config.toml
num_hidden_layers = 14
head_dim = 64
vocab_size = 1564
norm_place = "pre"
bias = "none"
tie_word_embeddings = true
init_std_o = 0.0129
schedule = "wsd"
decay_fraction = 0.462
max_seq_len = 128
Each number is 500 + 50 x the weight over its row's rms, rounded and kept within 0 to 999. Layers, rows and columns count from 0. Numbers have three digits each. The size before them is the row's rms in percent of the matrix's.

# gate: layer 7 MLP gate, 512x192, rms 0.21, rows 271-316, columns 96-191
# up: layer 7 MLP up, 512x192, rms 0.223, rows 271-316, columns 96-191
# down: layer 7 MLP down (transposed), 512x192, rms 0.0781, rows 271-316, columns 96-191
gate271 100:427493433567461549528488463580554535499543489462502442508365466476503460483478453503526482595495388571539514519619567592592437542571530475481443418512511490552495461467455482506513445456536550351492460466510578546532470429488456519424400514448437520431505522466489464518531455407547533519
up271 096:505501491504548542503473592510458534496489542498462436578567500458464519465502548595558468479484633509396513442457473517443473431461475534499481516413499515523502364467491510572382456550520483533518512597469491402556542555528623599532520516515443527524516452573562506495518495520439444504
down271 102:430480449478495479489525508574511421459509537545512502567506447563417430523510422497584638498478497492482510384492544497462447488355458587460521410484480604513564463507545437542504548414429402531476441515444519492433442584500525530507458420487436520528513485570530521476531456466528478585
gate272 109:566447574460522544543502534493603461516520538396560555448463567506450489464627570598552520489413509427460405542542536478535517456484468502445531573479493565458501549550462490575453519476519522596497482499484508445525339527558485488505539645446475488542536486551472523493488473406507520590
up272 109:532481419470494539522505492468483457592467491480491405445553468547499599516587462602535461511549503487395462500499496471482553530548530515494490573417463559449559491526485562559459465555512603460484468432450520509552428517555454581577546661538521394395509481567510516529477449461437529446
down272 095:463525512507487469505501571508537461428583545505431536457527571461398499541482504459545608644465492436573499625479512617450482459467460468392502575475506468465414448544445513455493546438555478525501475540604471528525471484352493445461545546456511530597535492448576484509477526559495469641
gate273 099:467544561538542536591509482426621586496469561496563456681567551451588509544441617473502621486454520545519547466498577447471515466520508458511466433504533530437456456503435536573480484620488458491466481434431549495493498487496521607490447527530438566535562580487547524529482465482506524442
up273 095:521436489418448451443592521408383551549481447485517520509523527595514496499561452475514450520511503568465555476540486503548495548507493506518516477523433545445455512583494510500521523514446476418536513537462559373520480534579544436457541476514576501530548420572536448455564511520508444482
down273 094:448482443493518412443452500557515428512521516528465516499518506558364463562484476522578446420501446436483480507506523554522517469499429574492437487517429510546510501491560528519475467378526581551506419526463474492478534563429488444548505447463551511485546449475476530576545539512487534452
gate274 092:510447476608612524418435445531503494561523560503498545515484470430501485524455506484455533438451486465503492616463497559503617499502563573464491563419451451463491507534498430500463405536484488495665579510549501451503465614607538452494443311481528471452493383497568533488542498577517432412
up274 096:464529446516507413521380518582442405469435521542546481543601478494582546496477514401466467507441570503503581546466512610500512536544584490547515504479497550486627469478420515430438458528517565557485525610570558473533563570480510525524497419435496559465493562514487529529512484499566648500
down274 092:450540527465413641578494425465515541431542515569550590453466526498518494619473544509472542592440534557452506466639529512513582526513529474513480557598482437446404528539469512486540472556595499483434508523496518545461427541460509458496419507521465458462530432473469527412468517518479520493
gate275 101:448454495500484512491505415479425572468481473523552512479499534496521441497451482647445526391430571552543537506509507541506435468565469430524437589509582544491453524518465514501469403438506389564383538600594484500451553368479532528463484557469532452535558589604474493405508493533544548448
up275 098:413496394453566523556411461492553433502548476563503570576490623440438534474550527515506462547526483465536469524474470512458529555500537544467497495525423535507469549564474463555438554454524524498456471547470496536490487631532381479414472490491612484453563507474490559492545430428396443514
down275 103:504465482432512425515519479581450481521544552525476548452523455565473509445491424463473516505474471611487447473440553461498538536503508581539412356463603419437463414500441547521507516583532540475349520584512521515491537470549513497488458423507559608447556567542507449516476482542473540420
gate276 102:412471621405532612499507536475537518441501455553549460587475525549408445530460464482616533543508542492472518550451442578478513572463443538544537475523472434543554478449581458426420405391458589526534478417463472443488527527516505486550559509470508448521519474482613404470576505528572463596
up276 105:512494484394491552660484514517543529593513533495529549529543600454509477577513452563541385415481560520598541503544464602383536497502492536501492556457477518523569523511552426511555509537541498515545529518530493462523534492426465483539455481513462607512432549461412394460493477520541498490
down276 105:524455513492491493481448432469468462514401504531488613447508430483450464510518528542433506476539451610407468486471600566582400391540538502459508590463539544546492400552429580476555533432480514534561479569479594462575585530517481548466601515519570524502552488490607542443390420530502581573
gate277 098:494508431429486451564470460477531573485510472430451486518589526522472402429455470369474500508510545570491477553441550571519470558525544540507583514446531566482491530428514471420578528519512535547358497505521601386520517465423514451469559489505507511510479487527480543562510553429550484517
up277 094:472527524547453470464518497520511460484530539472458495551488550373535500640621559537492517467482486580543434433514557475528521430536429482575464461472482532550510487607486585494482547497542513484572552501431560477476497548579593467493408462567446534468348522494492529537513474500541501513
down277 094:588550494462438470506513443529495487563504497478492448619556484464550544432461463498516558504516515594427552475461633498520469505539463490457505449404436441482574495436522473460437478549480531355542472472368506476524511534505575523415491485397519497455532612484467542438501531535522519528
gate278 101:566538504508476492499558566468486469457495527429487550536551435547551557530481521460508506522497515528509565455547555366556472492493452517511439533472599375452553509490476523515487446466542455541502549497534482500520456460464466581534511459471552533448479588520491538425482457475462528515
up278 100:439503508414506593432461417465484574472552539584445541420511549597503482540560461533475394453604445492467513533476449484473468470547447446565532518502475489551577547474482555521536556567499505479444460533485523453534533408527434470540497589500535406577457427445450468534458506550502464490
down278 098:464476512517557508474498547537533510606507480496488501547530438474524507417378618492531511499466610501481595516407556483506519566485427520495436547442481457439438487473510529443542428432464546493588475526504498536486391420510525456571420489510483507598589546542509474461599574600458500545
gate279 092:456439494530553545476531547522559609435428530582477501499520531542532535525395561497569466508469477555536460425525429485424426456458430410529446448410485434543479500469567479455434526510524549475585492526429601449475555422544482512463520470512556491545548469563470524509508502456527490510
up279 097:434484567530476464610479523529526360485556463467553502444599561478531517481397485566505504511521519483435470479476541462437513548478585470467586530497455448453563478476445425532561639395488470467507439511506549575512501535537515542502517506548358497478519609424467433480457469546512508357
down279 093:515436441462506600476521493582543486536512518503434621522493471557445470551563527430497462531499389542493645544495451485550498532534355462465523447486481573511379488540541475485431516525529577451492516524487499532382555473534565564529581483428556482472526474576460577493509581492549526589
gate280 100:492521475485543505503370422504537508520524469508411533537420486568480483558499470500525445416506397517451539485425496473499511640570497546554538557457474499456416528500475499495515528499456439470461523480478572524400435449530510579462479561421504414468475500491529494526472544495490471444
up280 108:566509535570465496498460525463524519474422411509459518540477390535537499489482499459508459589579449470488522558527429450467483441449502504444491503481488413588489512482576480532533518505507455540462438431484363487459596561475471511480475512569503529398503416624512410491569522484567557488
down280 101:523521505548459521544431548508544530452530551459503455476454529559552520544541488543473483385558448559499499537439551430508505524454512500570428392511473520573465533460490447478437494470530426421448565429509571537514593488582542473461475497516526557494499556498465524453509457468570568548
gate281 105:513534498353424535565423498480515499516484481542535450477541517446423439428510469597480567481481470495485498401568495543551505563458473472487492540583540431466536424532454431356477461486479464503493490547492552436571537500544472507505459436547436498528453536524633470487525427500513564465
up281 101:496520469438552473489624567549430444500552452575504496519473536496438492558401443533535440479508539502415502555505484513470568547590534424477514485473573538552533504467383464489501452471563580455497477399538549545479484436533490477547421478496499576569502460511445442514474438425558475567
down281 102:525529544565524511389540504395459488454541536548554477494473418534494474531505551529515482585507492391443445567460482644540512427489560574441434454430568541417540505547535494489539485549559505532492472469487490562452414489479584579446473470502401493526517521450439602501471522581478479515
gate282 100:461484542502497521454486480539482519568600542515369451566509455474506453530432429539440514504530506591515547507514515517505521446496485452475514483563511464500503454578543488493449420445385474570523521502574538478515468592567533469415482525538595435400556547411499584547535508464523547511
up282 097:494498530473513380520477550445484515479512468624549566464434565509513544479503535416476526478472609524492528437471472450435552450523495515549520476489485438436566432498474480540472522468473552572406483571435601446438576507568455486491515480518447472471478491594522541634483546486541465487
down282 100:430506548492547500424523493538422590500530548451529449552549500468453459539531464513477543489516402551519558483457521569529519518497521547557539512531643536520499473475508544413424411542469511493500527542493486528600383535567488576489427505598523469467560576540436495468518456496455432393
gate283 103:436497479475520483560510482526476552545528508468499540446531532462459343521481449505544480541551560482455565463535572498512528423558523535459546540474524456515461428512520457387388494486424441493450482520470566537437440574452511496520482493516521510572490593593496412474387499392514472549
up283 102:507452503440453503467529466496449459384539528546539490493545487546503414445454497507561525437519456536671514527522616509618559446527500448606459472487477586494478458460433589456518537582542520580526597394526520506537468597490562507515509497422619535523446475397534437485440589524495547488
down283 097:531548483556481469479484480516501510562506503395481480544406499444524579540549514390461404304429518530433467521457412408457558558617442486419526495455474486509484563509519482546495519442434481440500438534516517456439550410378457595493439461575386477469568557482536479579537488533503525504
gate284 097:473527473539407563433544481489455516577466484493362509538575454537513602476412502533487394552491502439536480504475535501430565517417472419502460426646511563505472504526513426502559498526426547577495486473579573459543444403497478540426507454469571593470519431503513577515507534484435590409
up284 107:515526585520559507547500489503544525529456524486450495535474536497520585493508460512489463526478554529583494504432478443422503487437523446436383443515453541422517427522479528500555488552508603602562604506402521412488586494552480514407512465534484488428567539414506530444375513545465543513
down284 100:511451534513477506495548540555473564587508441487482475459576477467543492521423476442486518477467481425468466433528557581581438478482435526603501492653487466525448580497598458457504494502452458465557481453583509537436530511429569455500478551458482552444430580537530502495579519501491550453
gate285 102:522469436509501506535466534436554493505477597520541464559472500429534487479409497595508531440489535555511485477446536498466584482503376454401480458526471453610474498520400497532512492590523553418537414507462475546535545529421542511525519445585615457627553518556530487446490573486489404422
up285 105:455605538462476552502510580523464504473494465516506465507474476396524387510536451502445471454518490471457416486547420497523466522561548419507456534543517380432449557465505568408465459490496392434445560448539496544472473428481474489530454598602483475439518518467511494613450550512411539538
down285 095:513519429484472551580440481504506537479461582492524466458533549539551547479459467479523522520498502510589420518546488487580506457509443490421429518518376526453491537499443443540450553454456517548470459526529454599521546643506509474461426527569535529463487531542416463438576488410526475443
gate286 099:477550386531494564501385499428503545552527503497433498458453565455362498474493510584522479554472501402506546483515535493459458517508494437498435560528494453438549582499518474519498552521379477489532476457585440515533442406635582502567418468434562512495551589496449502433551454531423477467
up286 097:470504527486482527554460541461533430507476474508423516446492546449380430490513494420553454486525579479424533464484448517437444510602563632415553450478565552586511461544472455481441598499559516549511494531436498463533540518445582490490593480466553504427560607518532538499510454458489529526
down286 089:538454571599508496510504548550464634398499547510502464574514503554495541456501467513435456538555565487528508435499496508472504526466459504570460696574487423503529494463455453535503535520424509500519525442506501436386386510517506439459420515521475522488506495537454491395586509456437479467
gate287 101:489526453554503507449517532500575510606536466455499488514502521498434496575468392426523512568544422530503471524397444499493521500558526504452446489580559440492516438514416476494571516469474499562465488524478514506498398481502449475539496582445462420463400480519516448434576484535540520528
up287 101:446446464400394492512472571521499476564457497570450548531510462582503557544487513560520427441391542454411541433471478404545525489367485523525409529542521545443547499451489523524515583566506423443501533519525543502465501492523476496456469482548476586535523480481459516451494471546599500462
down287 095:466534514594540535493493529507573461412551506473529471586509581578422595489571445422472617539521525502487452512581458575479480466576453526501522506573527484577495485505522534472472505482496609639507420526479473489586478442514448532546491519393450479433527464426425481469490512506477463527
gate288 096:503478535565454467537506519478483532505490474454584507515487488466480548483506383446421538431512444455445592447520413581506562527467469434522431383537492536499553496410448539494415542559442511511519527519515513463548542512461426502523543535483511614509457507502589543563369510487441557543
up288 096:486557466453501483472589553519493549455569500420522500494485524530533526382483489501524560454565510492535425491459505558653505460519524400509446471424424414501509488438457424464519451485523572479583483412501503426436540542481444549483534514528444524460477637400583516592536548491397501609
down288 095:575502497545508473574527474521535512558507397427567404416533485465425394480405447544546414548496444527480458461521398475466481507523449563495504508531546428497514603465495550486447450590465499442540460588506436435489424459625524509470502519480603460456540502560470511500440603437497558526
gate289 093:541523531490525514469408371511408426457502401485546520502504497578522400447536529498426503544447474554493453542469426490595418457599455477537509562435545391550481445501558453551488496537461445608520521468582529480541483552550500445570524515388495485488486442472449537509498481460536541493
up289 087:482418524456465435464399479442464505588387520516543483559469505499507496497468487522376564566526577478484447508566545552586476426507487477477551551453521438549472474463509420501489483495501571497492519623435517553456423486491526424585519473511437478389522557447522454469562506423448482518
down289 089:523487578554374587541525431475511443525505512522567583526542428517457499487512478464467486567451494490476530463492426511452372495478505493555549491532556532512437492436570526572484567576464498495539558523544487478496491453502641424516574486507449513485493537393534510542425445433522538494
gate290 100:505514534496446461500561511494553572554461478409508492560501589414475515493499578539463496540436540525551445502509578424555464460596432504494492507459497557498443487463556551603526534561530541355572524512469507455395435462480444510521577511519514457578570507488597546479576644567530491509
up290 097:595532548401465484467508564486514540472597438512445424544533517427452480527463562581549515519542538581517586435593527491483544450537487456418576433508441577590525510572525457533539482448539529499588478392508512422466525519483528516487459483409462575484457439428488477506445480515530525546
down290 096:466486488483516517463454454573534411567452476426490457447531520469394576466519534567549469570577469550438498533512483463553539520567565412410520414551524568474499523470513551493527457551476556456512532533456517440552556492449494504471585470551470535549526558494523540479490488457472472503
gate291 096:506549376541565397513417440488591460566493434474595477428486407498499463516426488467454517495521464546445495440517505520453555502515442573506541523459507471489540498538435476509478465490404494471372456549516541545492492485468426500540531522514510555498532488414406553467596590573433571461
up291 099:510488552547479486455534521518455409503619507523528650492543601439469482552530480452551511515472498472453419535468496545427566545422523411460542549538530470512418440593451405500493496546469400427565467490462543477524483449502606470502500458538489490490494555502507394560502522455537641495
down291 099:544494517450435522501456513510497521571460500579430480473521456484630527545471540496473449500422492537465516543514465517552380523461459489542510471531474530387494493475494565468453425395464504513510562440585501538475509516487416497512410398535431453406478455562535507499526584478525533500
gate292 101:559461475501442519497477513489590498449585436511407506528491516548534461487454511546509450486510649470495443519480523466495474475643473492493476475453504524455520489458563399494494525508561467526556484467545430483527538532456471530497597549540495453498530530494542576564389557510384515536
up292 096:580410503522421522484504495464353588527616426514448429628537553483540496495404528475536562486511507472443543492480448589569534558418469509491504484496552526563494546505419543495456452479543467448594566486494475360502536536506442474502513587498455522423423524575519462548493488550454562558
down292 100:500521482544509416553454567444487452488571563472473554455519526485481463514496567517474472374496391499484592538456448504441422416469506451539481542484442485590420329422437596530597551450551504603426489565501460428575510521530404409488495514558512482378527489531484460492485490494587497563
gate293 101:558525528520494575505475537451497452561563476490596595446578480512425450480413543522479581456510514567482479590477459527506525463457489432455609411435455542530508538501531471465593496518502444415425462531473470488555569454503550556478521536518465461488439450524505486537500499479584529477
up293 104:453337510519509483408518567494454453537484459537450479472463453507575464556448459591489543516451555458509446497539424438521502496500473512404543541469501536407543470489519487479544531520528457565512431426502495462442519494396442614520509453364463460572503467510496493578393516414448432520
down293 097:531540473512461519520493469499497561508601420509562548480513503511437518514486553460576525469616492497518493629471440411581478553465547421466534432400495505479474475472495477498452450530516508406340573505504516443533564613501548494490530531555477535489422530455500426482550439524582588375
gate294 096:405469514556533540405472596511587562457494535592507587454521380431472463474600453558390568547513489528454544465529551520409543537559527481438499445422484566600559477488458478522504458437439458540555407515440561439486552557473540510452533550527484439547431491537431518455517488458521453516
up294 103:519512561517499568431489421500413543457506478553502593528388511494523439497525436539489538466479568526476507484447520504536536445516468604530571481454504487492469541551461596490472534535541501572494556476469550535488542565483520509542580561480459529506493484416461515518503416530562477621
down294 099:505505503482461528472520489486544478525509516453480471507508393600445546509519512474478464409389502489594509564516508532535515598448542476496538559539486450426526472463484445481435524519535533404499518543561412454422472494426529511529435467380562457457529536457618552446483522485456455370
gate295 103:631605419518489456606423540495397463539527470471464534493557592487455472461447479499439489481481444511571528523494542489487550510493585567512491508490453395555512488478406558516470455500493450493476469554495447527456520472526532492565439483526538468445488469548444485489449429494523481409
up295 100:365435465510545585355457547499479568508573470411509486552458524480428561545493467620435577519462534523548505504452546530483546437509572498502472485587469519498519473493535544543483474483465471486437482529464489536521496445394551427483550551517418530504539571472508507504425446489480477600
down295 099:541541478448507492521514522480563536550442550605465515573606491560507548528540554520552473410427459503549482446485558523401571522479467546465477519430455512437536496545499503428495509537507514517520537560443456484420483533464556530528591521550606475455475495417473565489453438546502550440
gate296 108:556474592532566617591481534543372507551573578479429651476462461490463481440453377523544563504525507532534518415480431570462502462505456523520524478501446510508450538440560535488512552518515541536442518585530555544528432485538452498594457520522488531512473376441475517509558463445516492518
up296 106:582490452509485444390470547456478510547470471435527450508490492498497548417507518544558480505472563438531440488428492471533557597583435406509511498459586477482598477543478385417566443463573458468547458444445457515535503454554552497468428511526457492540378479515523486543440498603454496427
down296 109:482610534556524517639414464576495526557579442480529478574512409453610473526483570408448432460492519413528538412463617545475451556495495500425540542481471494530520459542497502452571395418501475532506454568470539496475463515480479443470531438503542461490508453455415576480506545551558550483
gate297 104:589615626451435556563467563525411498509535555496443415497476539488527556539394474542569384601462463562465489494493510596589510504507466519508404526433505461488412455480396446482508440464463422470539549511483538545438433499448540445515497510468548602483568573448456476472509477473542441525
up297 099:562574501447484538473468520578466547518501517474419544489393512484482436498552479449473522536432518501552544414552585490509486540539567412557322519460476549526567508512537487409513488514425569538481532460442534468481409497482587531443511559429497465587598498559619512438504484470550426520
down297 096:490476532508491520519620463416518472449476461562558484449491486500488573523533448484478602475572561476486473532506408534455496486508534473487553462504556584565492448563582550551445567468485527540454487510493533488533489397492466480529476456447474463495421480452436426487536449421361572507
gate298 090:532466510459477531500584478515450470458504469533514466535557586539525526530504455482460454565538559544468461496522525411540492549469529445418427510513527562460412519602557520489483402414531479516474515626458456426504541463498514420535524576438552378567433586560545517552489558509508520463
up298 101:426452532529441472465543547506470509442506579468423554453518498496494588537589578404465512476506547427513443451541533522437498464491487478505552572594412502523459450494494536497477526497568552492476543487454478518547469480418549525513454505591491523544569438498505554491452488462481513448
down298 096:511507514582575421534464437496469474528513440503546529520562526472551411495449459557528538659469458569496538563444452509492448461497438521445562475410543492483564438481506460540550510444476393549491431461480517484477546508605494478488505577444471491476520509444530434518528510543495434559
gate299 097:483603474393552490446514476560476473504590518407533523507414575531480470470440549471505541460552484483541498501424563391361499458503554527526466469433558544545526522418482581543537372429501496521531412480485454490470499457536500588454477481567560452547496454508526491585442571553457456523
up299 099:418511594539471480503492510477609533380525470511452587522526471404511452504532476459440489502422459518482578550469563529488494506470514521424356548463500506553481589453459543404498506600475383472496458509455500584443439520495500471548417482491513512480451501457503458511526477554460533498
down299 097:601477566550541504523458439554461513524489448567397422534519505439495505464524513470443487484499545429396439592508515535495528428486513505582482512498514522624493589604501471536465477484480484635528517528444531518553533475590532506518513536562493523512487474487538546472553520514490580503
gate300 091:451501362487637492528509469512416422444505478480429436486506423520547495439424402469525463519507486487525493438445467526452436491492484569504419475459421544508401609551434528513418472546504468356468470437451505518345443550499463492507461466547520479541517531484479542433578453512439467488
up300 079:398438423555488459527557467438462468420470438465498499504549494571482501462366374429441480539478578466514482500457461528466428500468569487504482496413512529437424614483512541522473458518481509423454458502466542496447482515437452488503474418486572487487514493475437482407501514632392530474
down300 095:489460469497420445561569410518510447542529465445496445479554531519463524447566639656379559549627550592534463470448492530589538552539565465503502512576476445434525488447546488489432482550489533580439463501575488480577494491463482475460543479462478511459513496529445533686523563560556523506
gate301 095:528507460453527468397437527485433436523514487476532495537507516527519447529544539542567517535480524561463552399510540507513452498492493512468462429510577419447522476482489395572504554505514498576512422509488484571411459476425410461544403497463347461591479530583485525549483426533506460593
up301 097:548480359459552558437531451414549354462497547563497480490541516512475428555557539496525531452581496458502497543524519479430470511569406489447434478513579484461491514516433519511573539424483532578488474516417554529516509532507454494519540517521483572567489470500496455506497535454506522459
down301 096:540515506476530535455392492500536550561421450544536502605566457513464443493482496504526446602479361526547537484517505480432593519460513552451536463493477548570497533508505483513536403472559550549505415512502573481611590535511450563570439503490497431537396484533590498558485460426509503473
gate302 102:528479568551464456529554519417451520544456485505437524516491567564589462490434531554466400526546547459475470447507620418480477506535413536506517516460435492529513470518474522436544458399454520529517455494517591498534500527600454452521534551501499599500488480563466464514479447519547530505
up302 101:477452471525459596447541518461571528417517489452474529448482524544519401533529504504482491468531549474449491446529565435483519511564547561509588502555528415390461525514461448526522536483449463428464451618562444577558530447484428436513606575575473451490531589537477497531480453500562532559
down302 098:427495453464469521471441512476562505487581453498405476537501519453381474549471541552554533549507502470446486600516452543544487540465444519474510556534530440531522521508472542519482445493499560582491511460602409494515409479525517523570441500494431507523608459517509458396532435505457542570
gate303 096:506486642480438473412516466426490546533491506602462491521486448538450411495462487543476500506520621463485567441534485504470521517534462542481496476372485431373512459463551505477561430460565481571429530495500451507577477530514563527448513486423532486614459486450478583430517560590487459515
up303 093:395528587500501450474479461440410518522493480597489509510479450439498499467519473477541529525533503411496608400622449510510600541580488423502516528412541443413499507496476486558542494477526561515471530528461541443482437561436542479441467505482475454580476509499474475488520560521455483541
down303 096:505369531488512466560487491498485629522523502431495508494532494493496548529494575480532428581470539544469537495469565584499460588500500497523459473601417558507503493482540518450480555430495479519499420454430470594485446520439492446514545499656438497434458536496566448553518473638493532459
gate304 100:431485633498503457600485449509508472576567485582509504558568540506533558448505545524541505442511523544512515446497553434566472515488561609524494473508520557531481525517556487483536455420429398407538521493492473548496546480584466495592520587463561509386475470484586494493527465466540464504
up304 097:484515531501505527548544629466525499505511414515362562561542514483548466462488523446523554508602545549481494485473421463500553469499521554516437495528491553480497477537441528545441508488484435481499477505469493523552564424530450557532578480494578497555438424554631430537466436521449518575
down304 102:520422467450485384540549485436506451500495523485438535446497494576418474515465434485526514569414463465551407529390507402480418428431486569583467568472596501483471428500452478435475500532438587479529612533522553417448522412545517522485478506550571500510486463528499484522585407605387497498
gate305 114:463515448515474481449541475507438452536467505470481571513499514491478513444559402598585615472460464510420493496511554375504469483442445459534520501479533471447565472447531516457474510452523476490570517518588479469471404448471505457464562407612468415523419576437515450566493512592481578576
up305 107:501492548516540556491620525518466550499509478543444479447520477477541479557487539427454406470513505487500596454488486545497549536521444442550486423557436505518523533461587579450496458480516512475464496457422478490473554489482500509626550543452523595478489476623478443475509590362521487370
down305 114:494538471383376545560465483568479519578420436467510499456476426482506568460418475518468426414506429513597502437538483478403487538542419569481501374488533512513474517492478526537489473441571553519404519479533446419587551530456500549518468473484482463553457376520542454519564517587546423561
gate306 097:668563544482639460563416506569467552550495483468444560551391555493496507500482412444566425478458493494555514524551568547380606546473474514452505498462416567522442465505442480422435432487471499507589446510372464444482507469483553516521524507489626530560561461585546500527566491519549544490
up306 099:600508485467535547545467486528474637529415484503573488478407488539403523501486419476515416461519490498559545575512547531518552581478532544507670603507505496518491516553507512576388456500507628479565555502495535441519483496524585532524555552539502545489533456529429580571504490509489523502
down306 094:532579523581417477475402466480487429538535573497441438482540504521420450525519495473520463597394489433547430475420515462464429498496430487456449567557442542453537517470534405445596509567473485521461474529512460477594472485513408419489513527419514516453386512459479430383492448435440509454
gate307 097:539440514500458450499564562525515474461459455519515453542529550546507489473559505494503503515458477511490544563475529422506486553462539550444353458534507416606514396490455502581515492521600557546452506557459624412465519527452412517493514466640555539535536515574517558580597506438478510443
up307 100:513531430506487563456531550505500483539589414466561559538532519458486543543434534415554561530498560535488489602454562611518528513535444414507488485478427531618463488471512547450538503544558537515508532442583367640534444527502524465523442477545521512461459415443522548571548510461541505574
down307 098:488467479505529526563524552592513427437546503557457475510429518563453483508468513430446466398463461521543367486489471469578540426525450480448500530553492449581602566499430582600503554461497422553553468538407460437488461347487508534464415480474532473499490448522593469503473504480451548426
gate308 111:573560465491524417564524398500526370527559473570534532542569456528479539458478408488531483517499584481454467451422429520420506487502568517461539456509483506431498477484423473568400423476505439541485526515469531466485437474539517515557541558495564521546507458477500472598524483412419445552
up308 101:604477577500467546476459466551510483558483460492407501445435612425400495557503508478433533473562521503536465482525520518559452482448519485553575353569454518509517523491486554434430560502491419532477455463419526440484510439525529537407513477479477505599526653521519436466469486513554421502
down308 101:440543464552429454554503561558502506441504499579463496425533476448589432513601520499525426488461573470475476550528522406523582462461574442474456647516588448533491497459615489501446566522497458536484540593567462557563535499402390523567498436492520467402447467492431509515546497463629568534
gate309 105:535474474590529579428530563499480413457434496409521417561440525513527470505578566481446516531419482491413536501521491520511473431473463521475559492496451480532417377470493534616446427493576463533520548527471646456548469451484563561498437450502473411521491387512373535475512454491517544444
up309 108:527415428490536498524542437609445519435577443471537535507435550489514433475490429562508488484554530517622518488543463473542576477405496403524552371495493525520463447419542561437537545472463532405530482502628432541409575475431385471470493498505488444533513549454530472506518485522492520454
down309 101:504534556460497476495497483457552410532414423581539521546579461481482526439499479445471436450511423540526557450475475410541489433515502474465510451598456583568515491506515443515496490485459516514600504583500501489544406586411526448476456474450496526495548539425567423547529478527515484506
gate310 109:568519428384447578388495522462526459498512521483466490527491554537448469457483416486450424487438547525458561456465542524431456441515606441481528498435552589506457498570498500415421523459564521468485498511493494464536408434522487534539471523548586546484461479439488504437515502529518474529
up310 099:527447517513515561510447536505474488525561479434489510483507499482452511465525354560617533528483492514567520505570522464547479431529425474490458440559455425566535512503468527484537470440501549434457370539441443467471398526552544520501479515538424563508511484515472443482520602485460427527
down310 102:622492467373458380543525492545527401472478409499473567451493478518531500481512560502470552545531454535567478551513488566522605520444522535424435490430514494529481521515476611541485492587548485546567579600564477475610449449476492473462530574548450530441438439445528554489503523461463535468
gate311 105:495503543490532546496506508551429457499450515453478434561380546500472511532532415495457550447555500577403410486472484498451583462497539530453443529575523490523565477448382483502422515481505434452385534524548519483482478546544505536501408521594521526433490432537565369532524539497484514470
up311 110:567507425487519501477531460407509460528508588468471457533549465531446584533577559566439541414523507525443511498528436579415418421503488521550535484588391535518389531469532564487562463495519532555466447416474483463457564498483504537499614476513578470450427443468578452518543472591483561415
down311 112:480505446498512489515477556494479515507505475566568448488525425499570533397499462495521465359486441479458546580523557531482497522559513533484556579473535507474546469504517474456455534507407468435486459448466511528520424508538510401447549467536459560601532566505517553497493597454539493516
gate312 097:482439551446487511429460457611509544489494545407456464644418511501410567519442555571476462535536625531514576533509527511548446515536414511566425523546478452503557526492438483443468499502488603541533558510502591477495502553497412542574500476536472455561391560521508555554449595500524589500
up312 100:429455496576534416442520471510491485494557495488532486542530492481570513513526504538474506552516462459498529518608544477507559457454480535511449520446504577454454466478412475627560445471488438544453540366449401468514559549534433466531514471453473502531513468563482477474556467512498407465
down312 098:470515422486561571507589550534438586478474520564485473414463442491479465399444484567554573589487498510525588534441533515471461485461424536497530350544553541409511625443518451495507463522461528496466506505467538504501594478460513523505557406457456471477606550479499494478461461528561499528
gate313 090:457487443535439502460501524536454505521440589485583510504451501461538609538535459506538509447599464561450475458508428465469526482441536544468447502515495510542528525498406518587554479508575458531365471531439522550487547534543470497510547500456489456530474457515376481477542489478464426530
up313 104:489575561558552475395509387476545570482399503519540537555501539437453464446524466426460461487359480403545447524461505431515456504455492497399540474506508513426443484389575479446554518502372484385530446462482543543502480550580498518459502474602447515455491532534545452439474511517513549584
down313 110:528515418494513530521513532558574474513570513459491470530502468567533567454580533479473471249534442496401502518543589480526526562444516518549483354553454463514443513488475534538451451572446476540475514457521466515471548479460416460479552538428456539546489473504449557514547478472491562477
gate314 106:546541496440537558553454490514471550527605504535489541439502562531552556503512332395409539536466420525465553512445492486510534464434553471490410377507515510439526500549512456515502454534578584523524501433435508514500426439513544516506475445493476392504488460483452475486515502498457548496
up314 111:490447526418567495563381532508464628472473507504477545457490500529502395482539559516504593596548416403552524531546388453464489575511473523555418568465473548480477543412523603501483474476379539474514563487548425441510416427505465411475437466522454523492574505467422489530466493460569478538
down314 106:511571531547595455464503495492473481456550552436510511517492435552501474567566493453505481553454480503388563436611530485520471444541484547490517437577439457529554486428559457456568521561538427489437502521397535559503543535462542511537508445446536516484479504503467464559460506571525489403
gate315 104:411519429462552532448431545457511566545475555554499525512486519509464534512504484493581517447583492380519425647443382364552546637430521531450532559462494564403521506570457524592501550558509521487468426504441633482517461459473497490554457555507561470561579457509451558529492508531507603483
up315 097:529566387566501482455512522497542464503428509502520580527533466576438512600456500489574538531464509514562505526530492551506472483504517464576470496512461548547502439442542555492532518560386498469614513580597470541473496493499464471556554450503508500512502552609509471454472521376600465522
down315 100:552487496462468484506475516599507545508429485444515475570521463431538492527491511438502419579420496470586462442408510620504498518619547521498546631533590508602517531491474541473542431527439495542544458567492487526489527498525575487423519535563443568512516504479457488427414425463483434530
gate316 096:549478545497563475572494560540452471479466528485475534554466522548508608557442570558457581542538456537470493482477537542460568553459537594472479437496462587415491417502517496513475519480544440503489472501462494501368483579521490505476542557582562518479535532543498470504430462466570589419
up316 101:540486380453511631371446422525507511451509484545446535477503412584467484556496453461471538515446465446544506483520415520472477448462539549455550508543554482520494524446467475526482548556541414587419535423535448477521499507440589471492465420494481500408539519509510519486568523457525572399
down316 100:432521456505464467510449495509459544536543418571514589443506564374538505476530526463488493581549477565476555575481612550523562567449457513533448545548528542451396512547542443427538503525595502545505548545540429554456619450524504421575514470428563525515522442488525537477453423487503496613